Weights of a small transformer language model.
Architecture: LayerNorm before each block, learned positions, biases, tied embeddings, normalized queries and keys.
Each number is 200 + 40 x the weight over its row's rms, rounded and kept within 0 to 999. Layers, rows and columns count from 0. The size before them is the row's rms in percent of the matrix's.

# down: layer 10 MLP down (transposed), 1024x256, rms 0.112, rows 572-596, columns 0-63
# up: layer 10 MLP up, 1024x256, rms 0.12, rows 573-596, columns 0-63
down572,099,230,141,201,271,214,176,194,241,160,198,230,247,191,168,173,202,206,206,218,212,234,119,218,159,148,200,151,184,191,217,242,203,227,168,200,281,173,211,139,164,214,247,253,225,196,160,184,209,190,252,239,197,221,184,225,162,223,182,168,228,203,164,208,192
up573,109,183,245,159,171,146,239,159,308,291,176,206,220,254,239,210,125,208,132,222,250,228,205,214,212,248,183,214,223,211,157,57,219,208,178,176,265,166,242,227,163,188,179,199,205,145,291,223,176,198,222,218,188,177,231,169,223,201,178,249,170,244,170,224,207
down573,108,220,224,178,208,276,289,187,199,252,100,208,189,275,188,188,287,227,215,141,220,248,180,287,250,169,174,198,234,200,191,177,149,194,183,169,187,233,149,193,187,217,142,193,181,161,188,211,157,196,168,283,157,154,195,295,208,239,228,172,193,191,167,252,208
up574,101,195,202,200,262,247,212,74,209,210,202,219,180,194,178,187,168,238,181,191,159,147,274,181,239,161,212,238,202,169,153,198,205,204,191,158,192,255,251,135,263,257,258,202,258,192,200,197,270,215,225,196,221,294,207,191,146,235,291,273,205,226,247,225,181
down574,100,248,147,172,106,259,210,177,215,146,190,143,198,153,185,195,279,200,181,153,174,165,256,200,272,189,179,219,205,226,158,224,225,196,143,239,193,242,192,200,174,212,254,174,228,210,265,241,260,187,239,188,182,154,244,184,262,192,209,245,213,214,154,187,251
up575,110,99,239,245,260,219,226,195,143,189,269,203,247,206,210,156,231,149,145,255,132,222,182,157,188,173,189,178,164,174,197,217,245,194,192,229,259,145,248,164,191,184,241,210,185,147,195,219,190,125,154,196,305,160,146,158,200,181,239,244,210,183,276,204,210
down575,103,237,171,215,230,216,180,226,174,217,227,153,180,183,234,246,190,210,192,215,136,241,287,211,132,107,251,200,310,155,207,222,203,177,187,195,205,152,174,176,205,179,198,135,108,226,183,229,229,202,182,238,187,226,175,189,226,123,178,251,231,228,168,240,242
up576,102,219,303,186,234,164,165,214,298,187,222,209,182,141,209,176,219,194,216,215,218,203,200,181,188,229,189,262,246,258,281,182,181,175,232,195,236,244,216,266,193,224,187,200,297,256,250,197,275,205,202,166,155,181,180,198,245,197,263,191,235,196,232,263,230
down576,098,224,199,153,309,191,193,253,228,220,163,219,235,273,149,181,263,176,139,236,207,155,216,214,160,182,198,205,279,189,239,264,171,263,176,190,248,245,223,272,186,183,267,170,235,277,175,239,247,193,151,214,213,202,237,205,218,145,136,189,214,189,208,231,274
up577,096,203,222,235,223,161,245,206,128,174,225,229,251,218,214,141,258,133,240,277,134,184,304,223,261,164,210,247,165,291,179,239,204,174,192,256,190,221,191,227,232,228,174,172,167,177,225,182,191,135,244,136,235,250,169,182,193,186,251,156,216,233,167,144,143
down577,096,302,227,211,138,112,139,121,214,188,198,220,211,199,203,244,208,188,192,310,183,281,216,202,227,247,178,134,174,141,181,199,162,217,198,169,222,209,189,224,167,207,232,195,216,230,110,208,258,270,185,137,228,207,197,289,277,164,199,224,137,154,219,183,259
up578,101,113,186,203,233,224,200,189,186,186,265,226,104,241,175,192,191,199,221,193,210,162,174,177,161,245,239,269,155,182,198,152,249,176,165,219,197,168,256,237,217,155,254,216,215,240,198,238,234,158,212,278,280,156,199,175,239,260,162,277,181,170,222,186,167
down578,102,167,183,150,195,176,172,181,175,247,240,271,195,217,171,233,169,190,210,188,170,247,236,176,225,200,190,202,237,208,193,201,220,263,221,141,153,170,231,210,164,260,150,206,190,217,131,257,248,160,252,255,199,165,212,213,213,136,164,203,148,250,284,239,152
up579,114,182,185,159,265,211,188,186,173,207,191,212,203,267,182,214,152,250,178,179,134,194,208,194,202,218,265,189,192,172,171,203,246,261,235,201,225,201,198,206,190,210,246,269,206,201,255,159,151,207,182,241,145,119,141,171,148,135,113,250,160,192,195,141,168
down579,112,282,231,203,246,282,246,209,255,222,225,207,252,173,189,229,247,187,180,229,216,224,221,209,239,167,116,122,260,167,213,198,190,236,210,150,286,191,215,167,163,263,171,142,193,184,160,219,229,237,149,189,193,286,156,278,205,254,182,177,237,191,226,174,236
up580,100,199,223,164,171,244,202,112,239,215,260,177,213,188,210,153,177,157,208,213,153,193,175,248,203,214,198,302,208,226,211,208,200,179,206,248,182,291,234,145,277,319,263,225,245,203,218,208,290,229,251,236,229,245,209,182,217,215,212,221,212,140,210,179,179
down580,099,176,235,238,198,272,163,131,250,223,141,204,247,226,280,220,144,196,207,206,261,159,199,152,188,137,238,135,212,236,206,156,158,185,224,218,156,221,220,193,201,203,237,179,196,252,232,206,195,215,274,263,201,171,258,92,199,190,207,258,162,227,219,175,195
up581,102,193,227,150,189,149,196,251,158,275,185,224,180,182,267,196,193,243,270,266,186,180,241,143,258,212,240,160,221,230,239,165,232,223,107,169,169,208,168,235,176,250,187,228,187,187,229,206,159,279,234,157,241,164,169,168,179,197,203,216,190,204,177,272,130
down581,102,236,202,196,257,176,121,228,270,203,164,213,228,235,241,216,197,294,233,276,202,187,204,196,165,128,197,228,144,263,194,189,262,168,222,250,144,211,150,214,220,101,142,192,158,232,272,194,222,194,251,223,168,223,194,190,191,189,202,194,227,171,124,236,231
up582,087,126,269,143,216,132,216,210,221,163,202,215,101,293,239,203,199,167,162,139,185,256,210,230,153,198,170,145,80,222,203,130,205,152,172,206,232,186,225,197,212,213,238,198,153,182,198,194,230,216,180,207,231,213,259,177,200,198,198,265,136,141,203,216,161
down582,090,191,208,143,224,227,233,199,206,228,205,251,137,216,168,208,233,210,201,192,183,156,236,194,233,198,216,221,159,146,148,213,118,219,240,157,249,224,174,162,223,248,217,212,180,152,167,176,210,217,189,127,308,179,188,122,162,201,235,141,187,138,197,194,249
up583,100,154,193,235,154,230,162,201,254,197,236,250,261,245,338,183,181,217,137,193,208,259,232,203,175,207,170,174,164,262,211,200,223,258,152,189,188,182,212,197,190,210,145,212,162,126,170,184,224,235,239,172,208,157,162,181,192,212,262,262,57,194,211,204,117
down583,101,227,149,234,219,169,305,173,188,163,111,243,273,265,117,218,131,151,141,234,122,110,158,173,226,257,144,211,232,234,246,268,205,197,223,139,239,219,247,144,231,222,172,172,194,186,243,248,182,260,134,236,207,202,151,246,238,180,237,267,154,234,229,247,235
up584,097,150,199,165,129,210,217,190,189,166,112,210,221,206,244,167,217,243,231,232,204,217,213,136,238,202,243,159,189,180,184,251,198,166,259,249,114,197,167,232,201,155,134,188,190,207,169,175,191,176,146,134,273,154,204,199,129,137,266,209,184,243,182,189,186
down584,100,160,175,242,147,150,179,228,167,95,208,259,177,149,183,229,261,195,201,258,204,190,244,211,147,235,268,190,163,211,157,217,218,187,141,201,223,223,219,181,195,200,191,225,222,216,181,166,183,216,170,259,224,199,115,256,215,243,239,244,188,221,166,249,200
up585,092,159,199,113,160,123,255,185,230,166,301,191,232,185,287,54,161,130,192,253,130,138,214,142,174,146,270,183,194,208,188,156,186,207,242,193,215,213,194,164,179,238,172,168,222,228,255,171,188,169,144,184,267,116,172,192,156,175,220,202,194,204,262,181,180
down585,095,184,171,238,206,103,160,218,163,153,216,189,253,164,211,231,216,194,173,233,294,217,276,191,197,171,116,221,185,234,167,156,236,236,166,242,255,189,180,98,149,184,289,242,146,155,181,211,200,220,207,151,212,173,250,324,235,209,225,167,140,135,203,155,187
up586,104,179,231,275,211,139,195,120,122,209,228,306,271,223,223,236,164,203,265,202,188,245,187,143,198,245,156,168,208,182,228,162,192,225,190,271,278,182,182,185,190,204,230,140,247,196,204,94,194,235,196,225,176,244,247,202,200,187,235,252,148,217,154,216,264
down586,104,209,189,223,178,205,229,168,212,215,112,214,220,193,249,201,215,215,188,236,219,186,220,223,188,150,276,221,143,222,226,177,276,222,179,110,229,188,260,172,113,156,146,236,215,178,175,191,247,207,157,225,251,242,209,266,165,231,148,178,203,189,128,189,171
up587,109,202,211,120,200,169,132,180,267,225,262,176,221,171,150,174,211,204,232,173,203,155,192,241,192,188,292,213,150,265,170,166,185,210,265,222,156,238,194,216,172,240,260,189,195,209,314,185,284,275,179,200,202,246,198,181,198,245,173,224,110,171,239,161,161
down587,108,230,160,222,171,196,207,231,171,209,228,306,199,188,288,183,278,174,272,228,231,169,230,202,189,194,268,150,158,218,203,208,223,178,168,271,136,203,240,271,146,246,249,222,188,176,193,194,188,224,166,260,220,241,208,244,239,175,200,197,242,195,233,275,161
up588,101,164,184,219,259,169,161,186,184,255,218,211,149,205,206,199,199,215,89,207,168,213,159,250,216,204,205,202,219,203,233,119,250,225,162,160,238,225,201,188,268,193,228,213,238,288,220,215,238,230,201,150,243,189,202,173,229,177,195,179,182,102,250,132,263
down588,102,152,189,135,218,211,182,168,194,173,143,178,176,258,178,158,283,201,225,214,198,296,234,217,199,204,227,169,218,168,143,207,194,208,137,186,213,190,203,147,180,224,244,252,160,256,154,210,180,185,225,162,175,226,216,185,258,192,193,246,235,233,333,228,192
up589,100,141,176,257,250,167,191,202,137,186,192,242,225,103,206,171,270,225,163,206,194,214,225,220,144,226,201,212,147,203,166,212,232,221,135,213,169,232,145,274,172,202,172,214,235,222,228,103,251,245,177,264,196,110,212,182,176,247,256,203,141,169,276,199,193
down589,098,217,251,164,134,208,204,253,265,214,129,171,210,225,185,193,215,221,308,240,215,151,91,217,205,125,195,220,190,213,256,236,169,211,232,211,232,256,225,291,162,239,228,188,214,252,171,217,192,231,213,229,204,207,247,136,162,202,294,179,180,162,171,221,239
up590,102,185,162,186,162,204,158,203,177,168,155,190,186,210,187,203,146,223,186,253,143,186,261,176,235,182,209,294,198,272,139,229,245,155,225,238,238,166,225,217,233,189,200,144,224,263,276,134,260,212,152,250,287,164,206,125,174,278,249,183,136,146,216,172,160
down590,103,162,190,171,212,208,194,215,133,256,157,232,128,162,222,237,207,201,223,227,254,243,171,189,147,238,188,171,163,227,124,262,252,126,224,204,206,152,187,181,194,217,219,195,204,147,102,163,182,153,134,257,160,187,213,197,243,147,229,210,150,181,168,229,230
up591,094,176,232,202,199,236,218,241,249,201,259,209,203,190,205,234,208,197,227,244,135,156,217,234,238,193,272,235,236,170,222,173,292,126,223,174,197,246,143,276,223,170,239,245,163,130,257,207,150,212,194,170,161,211,172,174,132,152,132,189,172,223,206,182,187
down591,098,191,195,137,218,253,160,140,150,133,185,180,209,181,247,305,200,213,247,183,186,227,219,192,213,222,253,178,200,171,205,179,157,192,250,147,140,185,188,204,183,170,186,297,280,183,231,203,189,152,155,233,205,181,131,210,281,233,174,173,299,112,208,275,213
up592,100,219,229,261,193,250,128,205,258,235,176,169,237,199,220,236,168,198,192,204,246,307,240,225,181,245,202,210,172,200,257,152,80,204,198,263,128,269,192,157,265,238,135,198,157,213,238,233,129,195,176,179,254,185,219,139,150,119,217,182,236,172,241,183,217
down592,103,200,218,251,220,192,216,196,151,233,239,150,285,239,207,231,217,262,175,85,184,136,234,150,256,196,160,202,206,157,232,216,210,218,256,238,152,213,278,155,172,196,228,235,215,263,294,148,245,186,209,152,240,193,171,140,263,173,116,172,191,145,199,174,158
up593,095,197,157,230,267,249,205,183,164,234,191,232,136,192,183,74,166,183,184,268,121,193,205,184,216,226,185,178,154,243,187,206,250,251,147,236,237,227,145,156,204,312,203,133,245,170,311,175,232,213,166,222,201,229,155,178,217,135,164,186,227,184,269,214,199
down593,098,179,184,229,182,219,201,184,257,175,191,154,247,201,245,197,224,232,142,171,191,170,219,222,195,290,197,214,179,189,170,244,189,232,207,273,177,156,231,170,205,175,157,268,220,224,185,211,193,168,234,273,303,203,177,148,200,199,178,172,216,154,238,143,110
up594,089,108,171,171,262,198,167,146,218,235,193,234,150,176,232,129,239,171,192,162,176,217,182,103,182,202,180,146,136,278,236,194,186,201,152,262,170,152,196,148,258,244,280,171,271,155,252,267,216,220,249,106,218,238,115,201,198,188,225,212,211,133,243,194,142
down594,092,197,219,239,214,197,193,228,270,142,166,154,197,211,166,150,196,147,216,153,215,224,185,251,196,268,267,198,249,215,140,223,210,182,246,163,254,196,198,215,224,176,239,169,191,160,256,200,208,230,246,231,176,178,250,413,256,208,233,225,199,217,194,224,178
up595,098,136,271,207,169,118,171,224,226,240,251,147,189,216,252,129,219,147,201,242,146,181,232,166,240,204,156,189,205,190,173,179,155,259,201,193,140,176,180,154,249,254,162,149,224,201,224,232,177,163,230,140,205,271,213,183,196,220,240,183,152,232,200,211,203
down595,101,169,212,267,170,282,216,189,206,167,157,78,172,235,215,203,212,186,235,199,222,164,235,150,214,226,264,197,190,291,166,253,206,240,203,202,242,194,180,271,239,174,196,129,145,234,191,176,215,199,215,164,196,224,227,271,161,172,227,192,249,216,250,216,195
up596,098,185,195,190,193,174,191,212,112,167,232,191,189,224,206,244,176,178,227,252,198,235,313,128,179,222,199,233,134,161,144,142,203,203,203,264,309,244,264,164,256,196,190,208,193,110,239,119,252,199,117,254,177,190,159,194,181,230,179,199,211,255,237,104,236
down596,100,233,197,196,157,174,208,227,185,153,189,202,147,134,230,221,153,207,247,214,273,188,211,168,163,300,212,225,237,276,230,185,244,184,162,206,160,207,212,127,203,166,193,324,182,186,185,214,213,135,172,197,203,217,231,184,245,181,212,185,202,183,181,238,163